Each number is 128 + 24 x the weight over its row's rms, rounded and kept within 0 to 255. Layers, rows and columns count from 0. Numbers have three digits each. The size before them is the row's rms in percent of the matrix's.

# q: layer 3 attention query, 384x256, rms 0.0722, rows 106-127, columns 128-255
# k: layer 3 attention key, 384x256, rms 0.0759, rows 106-127, columns 128-255
# v: layer 3 attention value, 384x256, rms 0.0333, rows 64-94, columns 128-255
# o: layer 3 attention output (transposed), 384x256, rms 0.0279, rows 64-93, columns 128-255
q106 122:109126135094119146129117156103107118134115150104117089080085124135141121091150103179132105142127122125091104195136131156135094151103083114162151131119145115127082132153154110116088132108096153131156090122130164072153143106116166101162135133071144136164170152179125122151147107146130147151104114143143120122130111127098096133081148159111091086135137124121110166124121148126166123156105
k106 116:174135133135118106107167097154143151120125144104137116143103131132153160149125159189120121152118113135088092130132130116101138172144093096124136109150167139129129146123140154144114111154088132133101139068111162093115122128175168161154112110122140112130135120105080172159131126125136115125171147155110131131093127104154133110123159150077108152151127101172145116097104136099092117162149
q107 133:134128120107150113095183165155138114123154102102082142121113131136164096087127125164124092153105131131159115172112158143120100148093099100161160147129109096130106128129159125134145117122071157151161101082103174095133114145161158143119101128105154130148121119136126105085117128146105134140130128119140164127113158144131114104088116177129128129135128112136116170128103151125098135127129
k107 092:156092130144140126118180091148138075115139137083123135129123158119166168122112114134114109172101135166133126122133146117130121150116102136105128139158136142131121147166122139117161077156140133127129141085142164108145116118145127145145116116150122172121139060129168158099151124118115146135177141149135102127133173129112156093117126125122126155110152105115103146118119133151095133134177
q108 121:132118139137120145180058092119089145130102137136150111126127094116077171174125122102140158101159124118092131089158079115145136109141144151097102109144154135121124129120110148129115145132190120081117136191131124170129131092090108098174131109134130128096120148134132149165122125108145129128138126121134086136121117105114139147150160102106114129094103152118156118129152107108166151115133
k108 103:121161105104107113109125145112130175112157099170130140142137099144105094142122133161160147069153135146113118127118139129129141092155150103176135131107137129124149110077145109128115176108110169129123122139109082138123136140145162111112136152098152106139118181122075112158133127150121134126097110124117141139118117121148106170148118133127117111146093152156142094145112155096151136137087
q109 106:116120146159126134122097106097118155135106138171152094124137112127093150162100122081124145086163117155094139079151108107133133091133174118133108104143135124131121130135113159125123116118157084109098155143159110134150129130102108092100145094150126114106112116123131167150151143101146092123108145127095110144110118119103175163160170080151152110137125157124127117115120135107124172096133
k109 096:102148118104138122135067143120133151150113117168152135126151098119089105140127149117144124083164118118142126112124135133118128111140148120155122107104143117114141114129123114108108152113147130141100119204136118140132128109108144094124142136101141100130114156119097128170128091126122134134073111121134151127151078121135102175129102118153110111131102150137162102120115133122169147154066
q110 100:112100124136109160135093126126079148130100138170164110108123101115104150135131095104128146100181095140079144102144113130159134112156144117123118123118146117118112156123106146120114128098147072122108153183146115101171155140078130106117141111130152102131115143150117155125134106070155115118111133128078105120076099124119162128155132114184136093156141165115154134100114129119154158125135
k110 142:105177105129130122116103158115124162141126110160133132117147091143097103134123148137137151088149116106098140133147127116142137114144157106171127128132137116119146101114137111149118169090126128132108111165137075135149106121108135108114155142119145092130124157124093106185140115127108147115095136110120127150127096096152078164114147116135157063166116146142141091129084147111167110142066
q111 089:155148127121096129123160122118148068106139097106137096112127153110118106149134130111155166110130115137141130128149100136138163128147153137116089118115118114136142095122165117123145133162147158086138135093102123132077172131149125120137118134120111137129101130097136118102132136142136155150158128146129133121163158096138169124108109133089128146108090117151124132130143089127105108089164
k111 080:095129116132106105125159094138136133068134094127093125123116177133193071118089154110133117133150148145164126119069159121102136117176141102120175134098134126104149127093148136105145155194115166154158111100101161145108090128154122144120128127155104087129108166125137130130119134159138120141118072137112125142146190127081147139149090123146141162140112113140138134193145118109111138136098
q112 092:125136143148119139151117108144109120172123132121131082108126127095090120136103147114155163057148118128112115143170085112153138145114154109120081109150151102118145090154157126105118108113157100105102127134123110114108118104135119111138141119102112156127128141132142147140131165131127163154151125170142119109095107118119135116112120110103112125124133121126148143113124115121138093097112
k112 077:126121129101119117116179152126133163112164098149086137149113152135146097145143161161143147090135128135157115133086184120102158141168125114144170092102144115112129113093147134155115133170096179147108097068116134129111126136132145124111121150145136103146104162140097128149106124149156121127145089140135144128128139142126132108180122132133121139146066129136140138168142149116073146159129
q113 081:133122130147145137112114140130086175146100152128159123132091100108138137102135105168126106112150119093114090161116108137109080150087086098121170118126135137161129158142098114131094116123092109171120144146122159098142116133105147137129110140113161129133145136147097117139127093106123136081103100090136134087107120122134111110120147144164099117150138150132144143127117187138128135198114
k113 093:142135096106153110075178154156142123114157161094098158135117097114166140117143151160086112174071163146126103135142181155099084150125105104122126113126128130107170130131113085158107126123110140171126128104115149113126115143134159136110117135073095102163133092111110145136103063121132165156119113142107139143130126142146084115087126159092116093128093106154130135132116164076111101133110
q114 081:095101134136117151113082135140099170166103154101140131128123121151109154108105093173126103112134119093090118139126107152119106132109122092118127124095131149150086161133093091150101105122117104151087126156093146094129135133076118119115114130094149146127162121113107138150122089114138123133121131102109145095082097143142131124140158128146101102126141118107134112150147191140134128194100
k114 077:114106091064110123128129119149151141111109154137118124168129090130135159119149124166135148094113127114093088163126162145115107171114089125129140124109163159123177170094154063155103126136137172154124097078095144111119123136150139138109090118103138095186134162077064120155113104120123165141130119160097160144120143145165113091133111145078107101123113081127149127113110158127113078138137
q115 078:167115121125135133149139118124139110087130099149162160145160148144144092121158128100162132168092126096160135125134141178160138098139103149108136145124098142144159102120106125133178161157124131114140148120124152171103154137144124161152110158107115116166097095100144096089126123112126169100130109085146145131132156133180125106130081113121109144084090145135114124134108110170114119140146
k115 074:132116100111155111138080122105104116118132147117136155104127133130136168098134093111140114175139139117134173141135128120164094104085131132114084151136106126122118141159108108080157124128206104129150154160126149099151126141093076120139125095136134130129110079124138133102143094110132151134097110121166110122163097108096139122117113110163140097100138143139122134106125123134163125103139
q116 081:134116139118116145135109144119128154111109130167136129130114124142109179118143080136118112112133087108079089176137123162145114131155133083121128127125139140164106158115124111149093125080115118157141116139141144120171129128092141120153124120088127125143169150148082155162133093138144099121099148100093159123114124147106123110148144130183104062145119143128122144149128171108159159174101
k116 085:165161106105116117122139127155159136116131172098111119173108077158180145157118150164139113085123127124128102145090162094061137167119088091126185133143190124106166161073130110148119141156109181147087101108125130105116134107148135132150118157089145105175152136097038127176116106134137120110120124154137140131153139100132111119116138161080097136118089091159161071155103129108081099152091
q117 091:136139111123100107134182128100149121133153116151126130088155119127113127121113183102115141122119128178151142089126166080122165141145143142140124127160117124099115093126137174117157152124120129138147123128131125119188110133168133113102144121169123105108117151148136149113156158136116099172125115145113126180145149126104155169120145118142209122167125101121132126124138128090159161069149
k117 092:107148165168130147143102153091137142154117093175134123126158151142085102158105108088161146089184095103129163120174081100151169109163170142126129148146110119139090116127144165140149129117116102088132145172159094129146102109137122125143147134186119139066141163136157107103139179125101111108122146098132108120102135132120147160150159098152145118149166152110123095120147125139143171144138
q118 077:139113129142119122140125141122151088093143102174129136124141157118107156169155113071124168133123115133126149105138107128183173102199173150118103146138105139136138113107138126142132174108147154083154133097144124146100158142111145123142172101115099126160153120103130134132147165126148118156139160083110126144141145132137149142134098112128128128094065132127131121138130101122152134078179
k118 079:115135171108081121138116101096141147103101103112140106127136141151113092173080100084154128103177123112135159115081103120113152122169152131112150149119166117112113141082126142132117163157175139088114132144120128136128156105097140108116154153136142149101099171110096141140134132142156118125105106133161117151208119095113153121166077134132130125127107129113101071147137120142115174166127
q119 080:098119174153134164118094114110090131137135158157164086116152133103104162155134119099103163139132123113095148080138100120141158104172161112153122121152129113127089151120097127149105121104179163110107180152131107106104143127087132079145178155115131153151139142106118151169151122097160103158104131130111117129116087089147126137140129130152071131134101111117165122144128148118172179181138
k119 076:120130132072101139121131150103154144092121105164116121143139114141151083137116123114175168063135114103131097134099109112096130140138134131142141122092149120113154137067115120153108153144118161140123146097104115170090138113142141106133120152098162093181089170090089130176126137132163101142108113139148148104159130136134111115155100136086096140132092143130140084143128132137107125118130
q120 078:124078179155132154133069131132130137112124149127150127176127180141121148137148099104134117128111144087085115115133088164121113140163123084132114137128141128133097150125107113142090122100145119099131146156088140108092159141049142128179131148113140164157142147137101133169113094137153113114117162100125138111100084106125116099180115115116070096118105113129138111156117121154124106182111
k120 081:132110121057111111129133123150137156114136125103147127154111107136145118127117141140175125096100143113105071144074161119095119153110090121127139104094160128100128149101135077132097153156131174167130130075081140136085166141104113076118107132087144116178115123122085148137097104129155130149146101157151175115162146134137128109142068166100120145108078086144146115129140137132126105120114
q121 094:119122148129109126132146121099133119127124124161132103114131133116109137133104135080105141128130123157122135067108123061162170101182178143124095124176126109112127120117140166114150124130162151106165127083131123098136133133119166105101145093170132106119141169145118163139163155109156092175134148152092107157141123118084163166142145117148180138170121096115139137116116120102139141083142
k121 082:113162150141106129146096134098127143130117100150132112144131129142111080163106127095163148068184102112114151127133101103150188097168173149164148156107135123144111108072142170135112153118146125080119130164139081148147135103134112103131147148159126132101125179128122108126146175148137092110105127114162125140120136123121132153154135112127135137140153146122132080157144104151157167107130
q122 089:143139135106122098130168127129159107125139103164113118109143148129133118136081170102125158114142125153151134089122148073155147124154176143118101119145144119086127123143162178108174147153141165117151131083148099141162096125148126122113151099150113116125107116134134137098149164123141112172118109148123122135154155137118162159115113130147184138160110106119114114110119098121137142080134
k122 089:091146148172135169145122135097108132157091096149148106129146146119068115139139123090130155119155083130111178136151099118167157093141180149146149136120116126153093109095134160140128141093149085081117134186159106145161129124129098134139148114200121147100117165134148096124148138128111096099119146107135094137138119121120158157154161086161159123133185153127115103109125113148168170130133
q123 086:106134149134104125126151117110144092111123124150154122096156137129107127146111158101108159126140090147138136080133138068164185106163173147134098125138119121114115109106142154103167140124143153132142134105120114122135112105138144084095127088151108133130159142126152137116160163108154099168106146146121106150141150090112148157125139106141178155165106075101138125121128115110124152069163
k123 078:111141150149099151152108148113119154113099083151134117129137154131082097167106134092160154062182110135128167130116092104146178093175179134130150133137123129128106116082130147155136156129120103082128142156133081163130127103156134139147150149164127104098119173092136107122146182147111126109115122107156114122141119114120163135158121089157135131146137176108138089151154120178155170161124
q124 081:133130121132116145162090138165087143121102148113141132141103135122123150135140099130135121124116110077107131177136099187108116125153111103110141136105139122145130148094098094132094129113116090144122155158122147124116145156104139129152115147087133136155144123106094109152103076120130167090089133067117130101118121131142095100106140132127055116116106155123151119137119137133103113193119
k124 081:128098091061127121126162124171144124078126156115105128116094129131188147115133124190103113144103145144125115134060178132116097145089105111111122131124122127104155153137109097129109127155118166172138109080105156099087114138128133112112122139087146119195137099103097158139113088107146142132134097156105150144144127124114118097121099156110121134123098092127133146163104147106083072123142
q125 086:147173104112120110125209146108153099141131106141123139097123156126120118110106156108110137143125135161169118102130141065121161134156153160113124137130120131122112122136163168098179138146107146148146137090131126142158116149192155142102123117154119106110108126164145150107113159136124111179149103175110130138143162140105153153124123140090190143153126116138117131106125124123111120056142
k125 081:129133137190149135133117133096105161145102101140146144109111171145093135138137129089124142132155104106112164114176098102173157092193155165114129145161114118145101100139150161129139124112124089105135128184175122134169097102119118151142145109168100158101130129146167132100156151104118126123111155097114101141105114107108143158132182085177135125135200148139143117130134117135171178140121
q126 081:129137121112098099126148146114128112128136100140153109086143111120128150147133162062121142153133129166161148086107149088162175093165174167124106130164119116090133120119142173143160145109119156111167127121146088102170129129144135111109141114153121108114147153159121136098177182116135121162101120119104108181147147079113153181129131132142170145174114111132142119117106116127140157078160
k126 079:116163162157115135140102144087114117139101068153127126107133155160095106151111134106158138067174109110115156129127087108167170120147178129139112137119105115151124123074136170136142136129148098088126134171143084120155156072123130134133158134148142126074118182143136093130147147147122129140103121114164115121129145110115131171152140120139139110128142156109099090116136109131129148125121
q127 067:175112100111140127150124121167129131145178140097091132147081153140125110139139119148192148117133129110122110175151091161111123142141117106130125122115185133119137114123161077135107180143112122107153109118116108175108122159117138133154128185113122147146139140097124103130108080184150177118156131161123135134089135147139107134138117128067078102106110166142130145160142135158119074136088
k127 065:129113150147115120128114077125143108122142142054133133132138114115112153092135115119134127129093128141143146130119177158109115170116116108134130135149134128130104139193120113091127108129148136127109108112113172101113118173124126118121116089164110142102128110154138142145120098097135120164157083163129091133131119103128150114098135134113158120116137096153130163101114135103137091068147
v64 093:152110149126067185156127174120149118112130138122130120197087122144152127146085113190131139115143115120163125152122169131098120157133106165109130115128157114186078138088123163140107146164108143148116121145115146148126151105139158159170098092127141081134115141113127124155144129147107121080144158159149105110104134100136158117088120156144155122146084128127183107141113131171115117177104
o64 090:065141106128123119110245110118137112136124135154081139122103137157132139169159148100142118148171140126144130127124111080148153150098141102153110116123126138108154128104164130118124124134215156139120117148086104143107127147129136086138148128137133167134102134162098105069137145148159124122103132138117158078116137174160135123153153145108122165150174121106113126130175126102102132094135
v65 091:105157121129122109141116111126096140089125132131142142150148137114139131140127115069107128120141152153115138110169128133120097106122139130101166128151123145091120166169139115120120149143110120113151158100130134143162106160145089075144109154110094094123113151126163101107136143100140113152088095147123129156115133147102133106146076099111091171160129134144100125076112105147172129118128
o65 089:136132130125136136079049108110139102131121121117145138135153136114140122125090130166153140116103107167124127164122111129094137112135124122174096106123086124125135131138107113121123095096134127129158138116122143177118148160138202166129128098122141130114143094111077098151090105145089108101102177125144142109129107113130135128117121128147137114081135140145127122105122128138140127119132
v66 100:132121151122141116135123163136150144111154120126115124130119106160167112128113148157141131128090093093118129116105140114137164132144138143165119145104169083110181136086147096160145192152131132114108121113135119111113149158137150119116083102133180107120105135106092138149097117108161077131161158101131115132142124114112124098106149123127107154151131102087163110167098154098141157161123
o66 091:101118136118130129127208125136152132117135124130105146118110120114093133114121143152136095104153133169135118138151113125125088142106145157101089148116130145089144141158149152130110095146098116148153098087135098126083095117165151156112107138125097143124171070147170101125139111127084169136181121156116114129099120097158142136118109093158143138114109142142117134166101088123113098099100
v67 089:144089155148113137168144133133131105138132179162161158134109124081165131134128132135128146152135114135172104119108149149072079111115116171152144115112117104109108134110078127105093139149155126124176106130175126126135125099083163111139114144108174131114166090165130123114162111120104133176151151133093135137168161167150132151111119123172116128089142096113148124091075118138105098123113
o67 086:066129143145142083123173149101136085130164162118119053134143113129123115114146135107154101126143100112141135104148133133158095103117143111105108143147130100149136149115175130148119161122141138142118114130141100113141167129104109153111131117124139126125111126150147125143129098107149110132162147146182123109081143153108136135115125124114146134188119130091138138163144141144145133087111
v68 083:114121098107122112129118163114061152123150168125102157096126126112144091129124143116155089152149149125133153124171124096117156115096148125165126156122132135117113126117149159114154137120105121131162171149104140144150123188129157140144101116114140119122077086200158127164096127105142093153128119091079134146092129097129120145118109122153121136137106147122127116096101147131119112111117
o68 084:115136124149117167133123111120144087116158092128119076130136148123125142086070149145137125122146126123171119135129156123102104113099083152104146155135138150102117124144107114125036075113137123131121121120134132130098113109172169174114137149147122110135139097107118126162147122146130123112144140120142117128105088124125146132132133092132131130060123140218147138089103111125161132104119
v69 108:119134147095124108139135166145077141133129149114160120138116153102114143118154119160144137111100152169125103165182134122169122128154118083158104103105158154183087142105170120148114116144106124072132145110071081126127092126114143137142097103121143104141126123145154129129098111132127124102127142122131111063088132133152086118171113127124130133148129148151140156104144145156126156172154
o69 116:122121097142127110133203085121166087149148114149150094124153113135137172149087141104098140146166111113130151145094151124148160144145093139103175128129098159068101135117077106151105111094145147147105106108155152110123145156162128081140158123158096128144118129165123162134175172103150109128119130123109151095158165133122131149138126143122103116125109100165151122131155173099134122067125
v70 112:149121098140121101093150164140120153092128121139086106153164148109169120131112100129161123142144163123122094124084162128100143141144124082151127159122095139133148097101145128192130167143124176149148135100126132120136143158153173111152156127099124109163128125115080120170122140124126110157147122107094133165106121118159103145108177139112154124159140103170158129106129130138148076118104
o70 117:154138138121132130135077151137138085127158115113095178130122110131129111119111172135145121112100115162173123152128120114124105114139102194115133120127137139112121101150163132139076106161124144118151116128140103141096114092136156187128102116127119130146156123106195103112116115090113140153144133129154136136140137108144143115104098088099163129076116123145110154159099118134138134132098
v71 090:165120178073117120104137116126144139142143143151161148148135163113103131122155118095111149098148102143122092170133096150089123142168160139112126135130095122131116122141134085126180104101143142111113137163169117124095167111129141142104117081102110086135146064105114135173156088135105091153100114143146139141174106106096146175109130117119098089129136136094145123146149116117151137127179
o71 085:119122090175063105155077093169127127152142112112126142111134124111153120080142095093124115144110125105116135129118147120139118101081116074141146128097122099167145122112089147116106109135132124139147107124133133113117107133155107126118154107127136136131110179135145133123119124147139117112143105119130101195142150147126105124128102140132150145145142121126106151136087143110113122120118
v72 089:111101124121124131147121167090160132105152125124130112104139161088123159174094107140187132143094095107138103121116104121079130153107110171169126103147121119193144120096116130154129134131090146138152148130154179099128105116141134110099140145151120116124114160138169159130123161151153109125096131125173128159121140164083148100106138145169134129147095151139091134102144166124118129119164
o72 084:114127148141151167129125131107127116116082125167112135124093086132144145102132137134117123133135143154116127162136140134115100133126100100113135157097141125105109133165158152111091110161120159117119112113097133122110111142143140130144146117143108135151142100102107114141157139115105122045114150117058126110081110120138139143119144098123135133096159110166144165099128120116169137111107
v73 094:112142103122164141148153105153139153144120064120132128153090154135079132111160153161095081127126142104126153110123121127119131189098115139124121126146129138122141127137098119113120143107063117129095142126115110122113143118124116170150141157116136151121104098144105157148129144151122133097149153119128082100146138112172123148128129102131090117172087084123179118198095130160121096138131
o73 094:099148138133093125119152113130123090134159164154130129148144107141167121184109124112160149134151131113126124127119129106122162134145136107136107152125109144140119162114147096112105117149186108153137137171139110144122114125125150108132119106111117176132139166163169114087126118098117129141137149164141146110113133149149114090132150141142178156129138145118145101154165154091120144106111
v74 092:136153149114153164134140093099172127102156133115124089162122134163137129131107094146072109118133092120147107139176110095152109107108110125133142127113084112125163160099122121118169175180135115066064127165130112164119181137113147141130113128131131144157154169140142158115180097144114152169122124180155125125153119125159138105143140122093119143147140132122116127112128114154101124093143
o74 087:122128126132137110079138111198119130099128145140139127109101142116115131155144141112128116166161158148126127103112111167168162151117150131169105125100116151149103100126109152116169151098137122141135142057149117112141118106145150119124165149131125166154105122125129112091117152145114176111096167139149137076148119123090132127145128131116110141159123122078118104137143121068100175123114
v75 096:136130099131119139147135134133124130165106127124127113143145170108131116149108121144140146112113123158124140147094128151148171131151105138091162131164135160137117135135172103148133115093101154124129125144162104123130097127132129155161091095114123100115109169100149134137127124169170144120106153153124097137113127098111115110129100149138177132185092143165125139119129149136136126104132
o75 082:115125165147123139132054109126115167136123100119149131119153141136176157153129129120114160103131102103134153121160126106097113152136108156170153106119145135125121154115105126125157155140167088141101118141075139126127116141162145085123151143146134107151149111155103148132148189104133101101133124104105162134187124123123108124152149128177092117084138170143111098144112136098143127141153
v76 088:169082125120170163168141120109165125168104118137163131163142153123148134139101122131150173113114082101125105094132132165148122128150111138129131126117168154158120160141097103069110140135133097116143117128137130131107201094112109153163166114118116157136150120106121114116126134121152133118106108149119135133137101108178133082148111120141121099103120169101120142142153139161141160086163
o76 098:136126136136074101124164110114111142131097149116161135119141124136121145149146106100097125157136092111106136122132114143144122137127121074137128121127101118139145147129118144145185145108122145131093134111117121115131154122116097103127115131149151124110113161172128159130158192141112164133128105129128100098162158151093088152131149172142103118157157114069141121127173166131085115132131
v77 086:136138088136124125157115102185140113125122120169102165123108120135145176165136112128119134111143098132183138090098123187143135119145087125094119141133110129170120101173111117102124122159136104103170125126117131070092140126108114144155168078110130150109137128113160125103165113159140120137106108115134114085119102148103155147144124122090102153093102115151118139156110120120109088078134
o77 079:098149134143132092131194167080129136132105151114172119164153144153141124095143139111128164142097152133119107167107107153136111105148125068165106132126135091165140150110128132093168167117115140145085155115151138145187110137093093112081102136161141123088112129117113155153112144110120109129122138148146118108099158133132099143117157121179134123151167127070144111111170144193100152149133
v78 093:114118120118138166149133138145145119108153143122165120123124079120108119208128137119121085100144120078109093069153117160149128177132154160133151139136143178111152151147187131162142107112168146152096112113129164112127143100116173114134126191140142104122112086162124122095132136118154145164099127098156120132154129125116138130139126148113112118098179120135171122114098136142119081087124
o78 088:108158131132138135073216107116131113141133123140126095167148153138135114155089152137170110136116111132139129118143127122113110120121174104147085114136127109142121114120137101142149114143123085151128143145093115156117133103068136118099117115137129150080097127164149096127122113148123109143143109151125098120122105080146132102098144113178133141122131096102118117137163161134131150127110
v79 089:139149118152128131134146133132177137147124111109157105101098117157114081111124101145105129076078133132101135106100128120137121123152144108138156145163158147146084136124151151105138127151162135141131115130211164151080149120108120166109078130064126118116130148111099128141131116137129101114179108117087116130166100129133137092128109130157151136098136160117158122052146148135115108128117
o79 081:122095097125137118133232116119138143133161151167105127156180127122126151133150138132143134138163104120130117106143116081126120110134122143174110130125131077142194120091170124152165159098152110099134086127118082104127150129127096103093155170148094112147132103148193097131151106162141139136134131115117079126135141106101124142123121128114150086176095133118094138164161114143136108132133
v80 090:130106129127166169125113083127128127107079106120130144118138118122131151108093084127123144146126097166139137113128128100119158085093136118128146187114131087145105141130120106063132137175121093115143129122107141105137095124127101136134134112128113128159097148115107121092148151146116134172091121158101139108128146118082129120125126119150132162139139150079130105113099095131130071122124
o80 082:106142141114107071122180149130125075141186165153117105152142095114085109115163112131145139158139166113094114119109101152115121087127125120164118146141101182168160121172107145150147103119122134124163127103161071178136149152142164146148125111118127172115164139155116146183124109146092166113115165152143113124131126153159101153128122122108118105109138120121131135156165143109134135105120
v81 094:136192134112144121151120180058130110181063116141109132069145135130120135139124133120136140150124103129145117100125116162151149135160173114117136112122139153107142107153129108153141064136139089167097124150124157142145098100113122128099124130127125072077132105173149161117100093117102177084110105087138120130170130098148115126109138105109142133105181124105101102107158118139123155124162
o81 094:120106157123140126139090142187129154157175139127170082134162149136113123172112084121119127097151105098126148114177152144116114150118137135110184124120124120166132162087129120123177143100107139107091133105117085134170160155106122110169110125126149145178127166111132132164135161151155114169134138122144158214148148111113096111152154127111121090137082130133121118133104153151183107146147
v82 094:105122139135137121138122157138092096109158140150122152144080110153125144178139112105129112155143105154175129090129077097134153143115157163129124151142145114150137138135114144145111112143147150098154144103115070168167133113138168123129133133096139105141159125108129124100117121108132099143078119150123123165134132164103131124145105130122159122140138137100126163086151177128148118099156
o82 091:137153080117121106125081149101136140125103120109108107120109123084122167099126130124125122125118166137109112124125158160179125098124131139168111140099148124104124092081135166120152156124103114150115140140197190121076199144130141116139129144139105120097103108086124140100082125188086138135149114134145124148119100155141149132138134121142056131125148110122135137120158119123125146127113
v83 089:098141114125091156117130099144166139129108083119156149177108097115105130165124149128102119110169103142141120081151096168120097136135085114088113110123172156135127134174146144171106112126157137148112137121133120071110120097099113129092128130115098156107132115137129086125102105110139153089112087163167115160125132124150163115124125102120117121152114130130158086127115146123144087077137
o83 081:150094097141146091133197127122114149146109168109119100144201142118144133131112105148146167122113156141107118143114124090130152134167131105138105147163128113122109140095134100065191146139106129134111137116107127135201126166112124108080102119136124118113110124165110113152118121096125116150097133139122122074130105139150103096163125153131130121143159109105125122132190121117141121157130
v84 082:131127149140140161124128116061122143137160109137114127116118143137146133104164116130135145128168164105150092183138139121089104111172112133119110118151120055082135137121122142091161121124109123074136143110116123175154114147124125114143119123143120125138132148137124128129092131087091136090140115113094131124092171107136164104125100147118176108166110150123167115164136151134132165147116
o84 076:112114135137095117137103117167147088140151110129125147120090119148125122150145118112121110141120144147128151116138160126163183185109146125093153119122098150129121101107103143123100118112130143132156161143134172117135158142152114102196121112109128178160139161177124131097158134130173159145109169140111166116152153192137133151135134137060062153130141108147117116136123129114113140130131
v85 097:108119143134131133105142090120139157124137098158145107152124133147131104127129102118145133151170133135094130115117151103116154109137133120096149130101128042125161150115126143137155135096113141108147140136160124127129150140142100089199112134119118128123103164054102154161137108128155132106134168116143140155145133154109150149091179147097150132133107130130140121177101176105137101120110
o85 099:145134145110120135132040127162122139098132114113115203106105123123104109103135128157136113086080160146149100138129110124092099128133138179164078119129138150132125092159145135126107156162118112134157125132112146117113100100109162193118109147082128137117162073113148110108095099123085158144129121149150125167118112104134134101141077108126144158123141152142118112117084079151120125138112
v86 096:097089116126127136141152102126150144127156166173112109119145145162137129097095124129134098122148119092147138167119145158133123125145116146089106169153117123115106173122125162124151116127147178152127080133119113111148117130140147125189158117142101118145122125101131129150136128098153087142106158112141161136105096102121112170105135118144146108140169103134155144151132093098118097152111
o86 088:089157120118105135122055160125131150122088111086104193113103102131120138102153157133140135129122153149136112080110120120101096128127149129103146131114135077117146099127117136129097140161132110086125132157105143115123127074129092155116089122130176148072115101124105096117113121127157147121132115134128118159116111135161116096139115107101113156111138138109127128139103130157109152120086
v87 093:132130146129138103073164111117126142126148135100122144106149146122131123144139114065117105131131097127114103116146091090099147176144157109179154131072103093130166141130130127194168139137139117152111110122120094113126159133118173108133129134139109123128123159104099107176073158139120104135126082173071118124078131120161114168124121090144126139183102107149124123144120162123145141136131
o87 098:138108131153116149113093150130134054127174126128085143132125114138128149143082143130196132116118133165151131160126145125132124162118094122130152138135104154142094094142119138129052081130083146112166118117145121143110121121156167150143156117117120184155125171135154128113162121120116158109139134084147143136130111137154174120135110106137157104065093140165129148169091123087154127100104
v88 091:081180130079091151123137148128141106150147110165133125192106157100135113140184181149147130117102141142132118167102098182110126124177160084125089139127114134141118124179096147151124120116096129045093138127112132114117090152140096131121074113148127127127165124164144126165135144142100101145166117157112100122114111153128110136118115142168157111158125126154132154094102156107135157083149
o88 088:136133137133116086138149107141134142105094097152101127137132099170156157169097103119135128102156132122103128122139137098106173144124086113093219131152109134142079121115129068086105128138138106147120158122154135097142134131153090144145193120112100175146103127104158143105135108124185144126152149145101165175120134136158132118107109149133110143139139168167123115133132109131137135138101
v89 091:147110105143155129111102095114133152074177082147099135114126170160116123156108056109188111133149177094121116116151069102105155113154101102123127146094170086154155118091125118133125093107146155089137139115088127123121137127150092132152133130147103135099156127090092109147102142134106135098119123113138128109071136095126148092172126117102119121120148132096136106150144114139118158135159
o89 085:144137112111086092144088119137143070145110083144118164094090151115108131094138096104129131128078131145109109155112163139166128155131097158133146117082123170101122113127103131105099104152100137110193146140112135118115138139157163133187103127122149148186133161150131113097108163129127130134117123148099147123132127127124121142134108169118109113133124103133119155109129086092140110159107
v90 094:120183093112107121121118109139118093126109104106154162170129103125123122097129145154145147128099093121116125134107134180150159109183110101147119129144117146156127129141119123146128112114125155121113143122193116113098124131125103101096101132120108089145131121099117106104136149104107121151135102091174124107157145167106135148153118109121121153150197100146126127081118094115112093141099
o90 083:104146142133125076129138135135155153127147112130125116125133115168143140098128123083091144144175138136141160149121119097086141116140141133110151154122144098157145128125148044104095121099097110110134106114125110123172127132107072154142157093141163138141156094122157113143135088137190084119163154126108105130119096101156133134131094105139139087125093133125134152070148113156132110141134
v91 094:108107135158162121138116098133074108124140119148129126113109142151136121156154150106137101135105084168100121123101131139151124111123104128140138132121133120121127114090099148083126157161132120117164104150129136184159150112123044105137121159131136086115169084121135066099110124137107104105112078117110148112154144128111142127145129089157149116114146174120110139162140106163120141126171
o91 081:133145139135129081153129098125135132135153171105153112076126147126107142146171107114087114136105149116119138150162154145166118100116160126115105144120142157128112140132110127129138153110126121149110138131185130120133170142116131126198119095164147117153126149129104159139117140152110171127153142155152147172095164180084129162112130175128108133152124095129104131116118088148095090175146
v92 090:091121111157132128123117149084103124128130134131120125143145145075139136108123140104132116109094132109157196116129102112166128143148077147095162161119116085112148126178120109145131148127136162188125139145174150131128109125137112127088125125138127094116103151112095151124101148146100164122125117094133094170127139190128125090116135121132104100163134155084130111132119134130132135128124
o92 075:167072130124178100117109137121168138090164159170147149102140126142131102123098111132076143092152134155096095127139144111119122128086141138124102144133131162132125111099155113097136133124087107092142123153113129113143096150134139104192095109125156138149143129121143094152112144126116078112148135106136133194157125128109106133158122136130160112110082089131084129113142131122149095133156
v93 094:109129069166137090103141165090166146171110084120136109090150112138135103133155080085143128118138113148102140078111135130118150156141129108139112115143164182125149134118097143131116103123117137128111113140127124102079184140101148101192134055099134142111130166146124140171150079104180135150170156111147137122125107136103115113151060108119110106163131131135142094117159129140117139162128
o93 089:128125101133118165147082090180113099180147123109150148102130147117133160164110107127127156128118117144138128140145122120129139116149155153126118146097131059153169141140128146169123116120103130127159127083095151170118104118087086125121111166133101098120139152162117112074107146129095147121112122115113115119141136109121133131123131112166107122175116152108137129155137091188114121078142
v94 106:168126128093071132173115107139167100135145102127157093143110083110144108126107167169130126105105112136148133122089144156106119164134123125135140131111094198148130153119120145114125103157136115126124134112179169117081150154114118174131072063130156095143125113125129151117118157093171135135188163150146149067194101141121117114144119129131104145092116147138169107135139119132093111136129